python train.py --hidden_act="swiglu" --norm="rmsnorm" --rope_fraction=1.0 --qk_norm=false --bias="none" --init_std_up=0.0294 --init_std_down=0.0 --optimizer="muon_variant" --learning_rate=0.00796 --lr_mult_o=3.0 --schedule="wsd" --final_lr_fraction=0.0 --batch_tokens=65536 --doc_mask=true --dataset="wikipedia_en"
Each number is 128 + 24 x the weight over its row's rms, rounded and kept within 0 to 255. Layers, rows and columns count from 0. Numbers have three digits each. The size before them is the row's rms in percent of the matrix's.

# layer 4 MLP down (transposed), 768x320, rms 0.0772, rows 125-158, columns 0-63
092:150149164177091083142153109133142090107073126137129120151153103130172136135130103103113132188130123157138099119064113151122120080144135127151139138088126152128127109141100129124105115182159133
102:136144119158160117188097089120099093117120144129124124139123127099130169124167141092134101116129147114150091125136124127123127092098159125146111131161168119098159111101119146156098109154129151
099:096107113089100135143137112134149159122130136158163115112115149141143118131125136125086144104141117148139160154141116130130138130108142079102126124163167153123155146118108123144133172155162084
104:148116111146181144150169086127100150159074131110118132117128108092146067128128140146070097104103160150164082164136111125112122156096115072130098150114145069150141130115108166139125135155149105
103:130127139130113155137116127097124114139087130091146126100118135095129130161104158100152126096131155098073136149137123160187102168136152106117139134130086134107088117155140168149149121096135106
111:132136136124100105111105155153123121095131141146096115119138158165065157123111124130142154139095112164143112127142139143098148146105120163121120123132118159142120094114146164157154142135096150
102:135133123144124098132144122094114116100122133118108106101130102128118118105133150125116125106131093158147103133079130116168134157149126121100136134139137127094152125120120130165167143102085148
104:145113119123101167122160143149120135108137132119122131082118125137133129112098124161149103145120193081156112116114113102139149131107099113130152101099150170131126095122159150130090074135061130
103:103191172109118117155150103176121103167119139173111106104119164084122163112130106145112153115174091150132121144127145141103148109147115146137156151156130065159194176180150117128141136113160130
100:148128164146123119088115151128145085147115122152110141116100086120136110116128111111105129155150098141157139104145109101105149176143162159104097133105128101167155072136137145111081076114091145
102:124104135111146151125130139141169112128109121137112126159160163123116132135119102119112164117080176153108140166142120095154125125107108109137181133129092121142123105125132130173170101089168138
101:141124164118111171163129136109074108146152164123116140116167130107163147130128077170101142093135163171155098124135111170142145121071158099117111168107182155114117107144167152130111172128134078
098:135089084115096129111111144118117109110160144115120108162112163127181110153102120112144152161155139120134124157123122113134121103152158114143134112139108124180118110114152106100121146155148097
105:092159085110105103127126111106132150132133113141160104152084140141162116116076141125152150115099083108136120110109129133150117128120153149138161152158150090171113135110123126128123135084124117
096:114102113105110116125124076132097119113124081134146153121108094108131130119095132117181101148138172121139105116126124096107149120150146123144155131090150131157119117102141142152107115157115150
095:149133115128144172114150109101076137094112130115095109154135117142111120111139151150159151140088104136130135150177121136155125133167157132119126134139158139092146113145133104137106133138116103
098:118162128152108143142110123150140117116133158148144132118106118109131129115155107139124130140126126138118161152124130133182099112140099145132122117145082166094107169116107145135091138132174146
106:142121141154088126146148171152101113149128083110135112148131125150147100159139161061125085141105111164125164099161143132107123066120124140138131099113120113111138138113163122120140138146185113
093:133108134125144118161175124123142099150112145150161152125097151152108084177124202126134111130116160137129135101137190175169153109103152126111112140146143111119136106105108183120114156137073137
094:134115153157138121170140127132119100091119128143113142127141099114128110107133139135126145154102144106111123089116098159089119100133135137113146115132131070115132116158138154114144118118097141
100:179116121172163114075095089110116121121136173127104106127110107085105141119154164118123162170148115083102113120133100176140118110106150162133126122143074135128169162130141132156119082116124094
105:116110143129123129157148161132126118142109154142130144108126116132134104126104177135170106108089116080147118115094146150102139150154136119119137138118174157148080111132110147129212112106093091
099:139173147074123125136130130107108115128076138104095109138166109133107106139103095158084097149115184140087147122128080107116083156105134124161117176090108134117144134081156115122125109148121152
112:137145099130108156153130089135131142094156139113162106117139094105084087124135145154121120121131143125146097155128112156125132096138158158183128103130125104155128145161135103115104092134118109
097:150111135095122147120106139102183112134135124117149184141129109112133123127124158171134097092085130101156113138142134125155148152123126128122123139133092147125138130109154190139106123143085139
101:127073172086109140114131177115112137113131133090147135153122107093143136144113109089126119101140122107159091129107125119132108134096138088126161169128157142124120105143123142152154129136187165
108:157125112129123165122157153137132134135135142095119161147117155118112092122118163129168079161085110136102143151149142125059115104170134118134125155146094114149114077114121143143134141156144112
091:116145141114141116149083150137109136132142133115120141118156114121083123171156143111132093137113122093146153170139104139171153121125128151165105101132133127160143111146140143160078108174156139
100:105084132139094162099137120104150097169133145117136142122121137132153094117125104120162102155169129130148119162161117159184112132160167125065116121182150107142114094139114118166132142182141124
096:152154170133152132177101137145166167097114118129143111157076124114115112076124113129144102169190120134122157089120152143090110139121121135139086130123137129139130160144118139159119079098135127
102:170135098094134125101129093142140128139081093109104110111190122124102112187121128141091122108152121131110119159094107139093108094141131170101120078154121127135122082168123133144109137117100148
103:124140123107134137179120122090135145119125095170139127156138143119112156180145146117147118174088139147152140121144153148109072163193091134094122112122162132083086162125115136144144136119120136
101:107092077154157112132144114150156136126090156146102117101134153130096140146171163120115161113122096117122135146107120128125144148173136124156099158145130126136141118141087134174163129168144131
098:110140137113170121126091130184085118139107143126108146113129130132136086137149134134116137131175145149071114139142109167137101094128119110119135125102152164098142117148139114154121161128160099
# layer 4 MLP gate, 768x320, rms 0.123, rows 126-158, columns 0-63
106:094097122122168120130069124161145113132096137100131101090113105104144145086141126123153150111126106075098088096153127115132085144143120105167142147152119142133104136133068116109163124138155140
106:146138130132169170107128156091117115128075129160119117152141122148125093126130148149144133139123149150144093178163122130113161134110120126145148143102111115112104135133072114149139088101095115
099:139116109122148107120126131133113095157130146134111114137166095033135084136149121162098155128167119147139082130160086115115125136140137099150126135140137104101094126100158136074099119091142130
105:128147105118129127132171121098132064129124134135142149100127146111152163126131111131156165100142066111102108132097122129122136142139136172165138134123142097144133120096103122123181130132149122
103:124112124119120112135101103142144100141102138113127121141099118109117099184160111113123135088136120159147150107118133124137120144142117111118096105170121191150092150095123134109128145128130127
103:173101122143126108076121122096131175115124142169118120125188125164121108140160174148120096156139132184148101092140184113136101121132103093161129133103102119099146151122090117160153114118113154
100:112150091080151120133119164097064136144140126095125151131096157075109117149139084165093108112126152121161161161131110073133158074095141144156133119120148154145119124148115077127136100118105171
103:149156099119090147144133152141126129113072124134138142121101130147099144133162123123156140111157116169159110150098155155111104156123119132158135146156155112114137113137085181141146152143160086
100:108117134113157097094163115127112117167136136172110113114128168134170158093127136126117095133073106147096144099154143133114120136092137126135131161146144112116140100148109057118142140081138095
106:145168099127137183118126099130108151096084122096093159098178121112127148107162104130136114128135130161174123139140071093160112133104153137104148161129121114091171134134160100106115119128115086
104:154108109124123097116123135130141169165094126070137154146123101133106098107116163111159118119130130124143130127161090148093146128100123093108105080102097153146138118136145123131115129104091121
097:141104117127128096088175114148142107100125134130135129133111137128129124131147133148138132134130143116110113081155101132172091133107146130136120153122139117126141113170188137129134078121101150
101:124142119066116130100134136125106100111150115100135176144104109120129145114160145102145132127131098121107110123172136157145144165153109149083158146120141139085120101126166143111114140087131143
100:131123141138140116133115076166064163137119155137165113122123106116153133140116123107130122128135137088146143144129087125148102121104148124139114186175146122103142143125139190135133134113146112
096:088161133096121120143110118165159150108128119108179169114113105093137114115115104155145126116179127114136109146126132134102130105157121141142121120091118123149043121101090141134145163134158133
102:112171115167148132122107143117164102072128143155132066133127130136139112139113149140120149129147124151111176161139105089127096105115140140115152108108120127122145155154135146119133138188132125
102:114130110086093119170119105113130128134113129166118151129146152145100131029107102147127126123158093154144138149126117115146144141147109144129142133127088121125128147182102105094150144120109136
095:081203138125130140104136126101089142118153195144092125187139121132083126137166080120163092083088159127176134138149121095131124106114147135145139130122127148181167153107099088111126130132160118
089:155138153128122134113180155124151126091124139096128097144137115129142097122115118151176125127138121128118127118128159114126109104158152118099137138121128158122141125154084104102131140133146094
100:124133148122104125066098112158138117162163166130143127118137103120135120109148124159145122120126148087101154101136096157168145113131170131143085172120126108158116138151088120129117109128116101
100:085074129142107128155148123125139161139154108123162128106090143149155119167100144131152149140113118098127117109121172165130108125110090129128114151114142085117141150099096120173148106074130058
102:122138141111136139151139109163135110098128099145147141149141146116134118113115120107109118135161096086085120085104147119155121104139140139132152134145125118115131152122141103121138135137087125
103:141169110116124144164154143145129144137170132116126164084126165159133113119104146137145101157165173148148117159113128089101118091160134096115119122148134102137118135128157108116074127131142160
101:120122149116131146125128096120142107125098170124112176168112126112118132110110154113076124134115134126171130117106153111123148180156115145140166094154115131141136133136139154101156126124143096
094:145119104117124129119126113134162138117094107131086155118152123108134143138101166120159121170120142131113116126105148165071105111127125074121070094147135120151162115120144140155131114124128122
107:165141130136105121120153150109097135111134138107147132109170120092116154107176113140125132131084135149071156096116132136107124146128147112123114158152101082167091140098103101125087106102126136
101:102140152097143128126158108142133098137093106107120142144125140179125180124123128097150073176109112119164134149138076107154112163149103168122125105135109133141138126142114119149155155122108179
097:116148162118153120127101173124138109133140154114159112119125148123157115139119104075123162130117116144167135125113137113119132095086135143147132103099112106125124108145138119145121187123071149
101:145149103166135158138133124091145134117136156145109121137185157124134142152115095104121118098149143139121143159118151147151148097113130100114107131109115154121119099122116109110197180139102137
097:072148136147130118105105163146107117117094094111076165079126132091141151123083144145117125106132119110137138161117156148079123067170127124090121086123183128132133134137134155167085134103101146
102:178121105115120109125160145200139120124098150122123114120127119134121146128163126124138101125121136111104130163068137108151127156097120121104114127147114119130144107138136120150117109148119141
096:158144112118113166163152106136156161147142111109148131093143146137146158082127148112130099142119130155117089179122140115093142100147100120111113117127137122104135101128152116117144140149127149
100:136157155154157116139125149133118181118105120143125098119106115091159112151111129137141098110117137178114084126146111104105114099124105131148158113096127160103108150115082109113126158131145119
# layer 4 MLP up, 768x320, rms 0.127, rows 126-158, columns 0-63
104:116130115161141109178137125115119119084095177105129118097108128125170138091126127133107109145085089118136128149140121170160142167175132094176117109143129141149142105124149136112127141149156154
104:124131135170092135087108126125132151134130123142173111115147132119171140145158123103136171148120077133127128113120139128138104183108164110134110104131131112134120147106133132164097100146139153
108:146121135121140134142091102119079063143145145133116119125154118096157102137131150153100088131126133125097150139098121115164121119110127124112164127142143157128104171148138116090120123125112132
104:138104162111161143101166118091123138155124118134147138133108141158159187123149144107133139127107119074138155150122138133093088135173145185132140094147118141128158093140125173098132099154160162
108:101124121081139155150189113168158127138114146095108148147127092082160139152099106138146140122131137148117128141111137117143096102125141148097085150161101137087158133142153120074118116104141119
103:133095119145109108123104135131153152108133155114127134130158097163131122148152145116152100100144098159133129143141156111147122094135080109154128096134125146134142136111101157105188117122156098
105:138097147135091146155099137080122071081121078141137135110087141160158146154139154117088146087090120127165083111129123134137122130117150090128101149145112096151111126113117098124129136133099142
098:117107095150174163122171149127115109107157128161165110136182169143106140166098179132160127112144124123126107107131090087106062138150136097087127111164101119128138119165113147143139103087112142
105:189162148147140146118080153172179137111115174151092137139131135157141189081138128136107149096168093144143128083151125126091147118129146120094162121154131150127127114162116137135141137112101123
103:087086095160151140132103144149134139114150126148136143136117141135120146093118152130154154124122116144139119162130133136147135120157153141152126104138113160148082112155114143135095139152163180
098:140173126114110163105140192127104111125143101161163118090115145124140118156201131133108109144118136151125087069115147107161128185136112133117123124098175104117108104120153178143109131117117120
095:104161163089088117129153138144132116142177122183106154100125144134150090150141120109154128133142113121121139132074167131104116095144122158110106135103154145120143119083134134112146127157149162
102:162105137094118117139100109127121159143101145124134100084068139134138101115111139136085101108147177108140144126102171129137142163087123149160121127106137121143132127100132144127151135116143139
095:133148139149197143138111110118151158104159132118093128116124118110100090129114143128120136125113126158165152131163120089160099120182102162155163117120169145176148117096140181110112139139140101
092:153116114140179112099150178148068125086122111133134101114165128115173140139139129110094092123103086149120108121137136115111086124133145104122097143083136162136081118098125120088151149104146166
099:084092103114134125123153162152106105107123102137129091092105129095145171111139149121085183154140106140211111102133139114163164129133102103088126171127140150129167150165136143146125102135095158
104:141141129153107146127117149147067156094170128091071123176109152190135086111115121109130133144118146151123178094082179127112124131144155107129082161110111100083095104107113126153145134162117137
094:110118126095157154161162155155133186122130131138148101107123133127104145154163119138126113151133104128140118104153118146114099179136153120078120108136142146124092118123107098122114146100146111
096:110127126134111093141144157121112125084157107160148157147179123098125114150116125123113152137125102107146097099104130106098112161107144151119135108152163098152108178118177112145139129105136111
099:067089177146124147112103115153129103096135092147132102114156098121136136108142133103087127118143135090116144132115113119150108156121119164150132151124120117147107138120141128110164127101141140
102:138150132166143116107120139140100119216151138118109161165104150093108104117091123108132128187120092118160107106128178129177124109133133125139141135102175126152144118138112176098157106128179157
103:144125103127153104116153105116124148121122133184112095137140134085111132105202130142169117123109134184117210103117142105089104135117133117127130139111160159139142066118160119153116134118155100
105:130146139119152135116199102119168148124079132123152130109109166131132116124121121071124157133152110127083155103116075100109117143138139148144109140093137094149158162175112123157115136146089097
102:141093103114095144129132101092151149080100120159093067120122156145157138128126139095137099125095097130144161149167103122111086144108104120099150138125124131135111129109142161112146127139127132
101:150115097142114111151103115152132122113075112088105171094150140111084149121141183058125151158100161158149139089153144174140142123139119133099125119119109126126109132108140129140115098131170121
111:094145157074121157164124177159153115081163103113122142137114145109093120120122105076149124126130129129101100125106149106180126102078126112128125118118134141129121099154182116148128124105100102
102:140136130116113145157129088122148126131078093102130106137169168127115129168122115132159117134169101100159129130166098136127145147097092106129159145161151135134115126131140141130114076129154097
100:113128152100115090133098101157148127142140156106136176131129110156129120101118142152148116193165097118116166089116154143134169133155093089141125152130139157114127115160142159094100119117156108
094:104090157157102111151098099147137083114138131075176134086124090113186153143125154154184104153133087121107118123166102122124160131145097105169125168097120155110138150124108154115112112129158104
097:134160104148179144120139136112157119138138153082106129099115145119134142085102149203165128159123128132128150109119195103130156144119130151126093147134140150092209119112157165110145133135106088
102:114140146141149151135148146095146148146134138121105171113106099100145116143085123132144125151110158102135166114101148142113140119127107111139123136104191110118138150180112114129165114126139114
102:107123157145175105155091167136113110135129088130133109124128112148127087136133128129117074084173119136130139122104123148171152125098157138087149183117133174170113133087131132102140144118123117
096:104134157093093121094126131111131128130097128146133141109146126112117134126089136092151083107098148088183154119077156130118170113112163140121167110136100135150133124107121145089086123086129125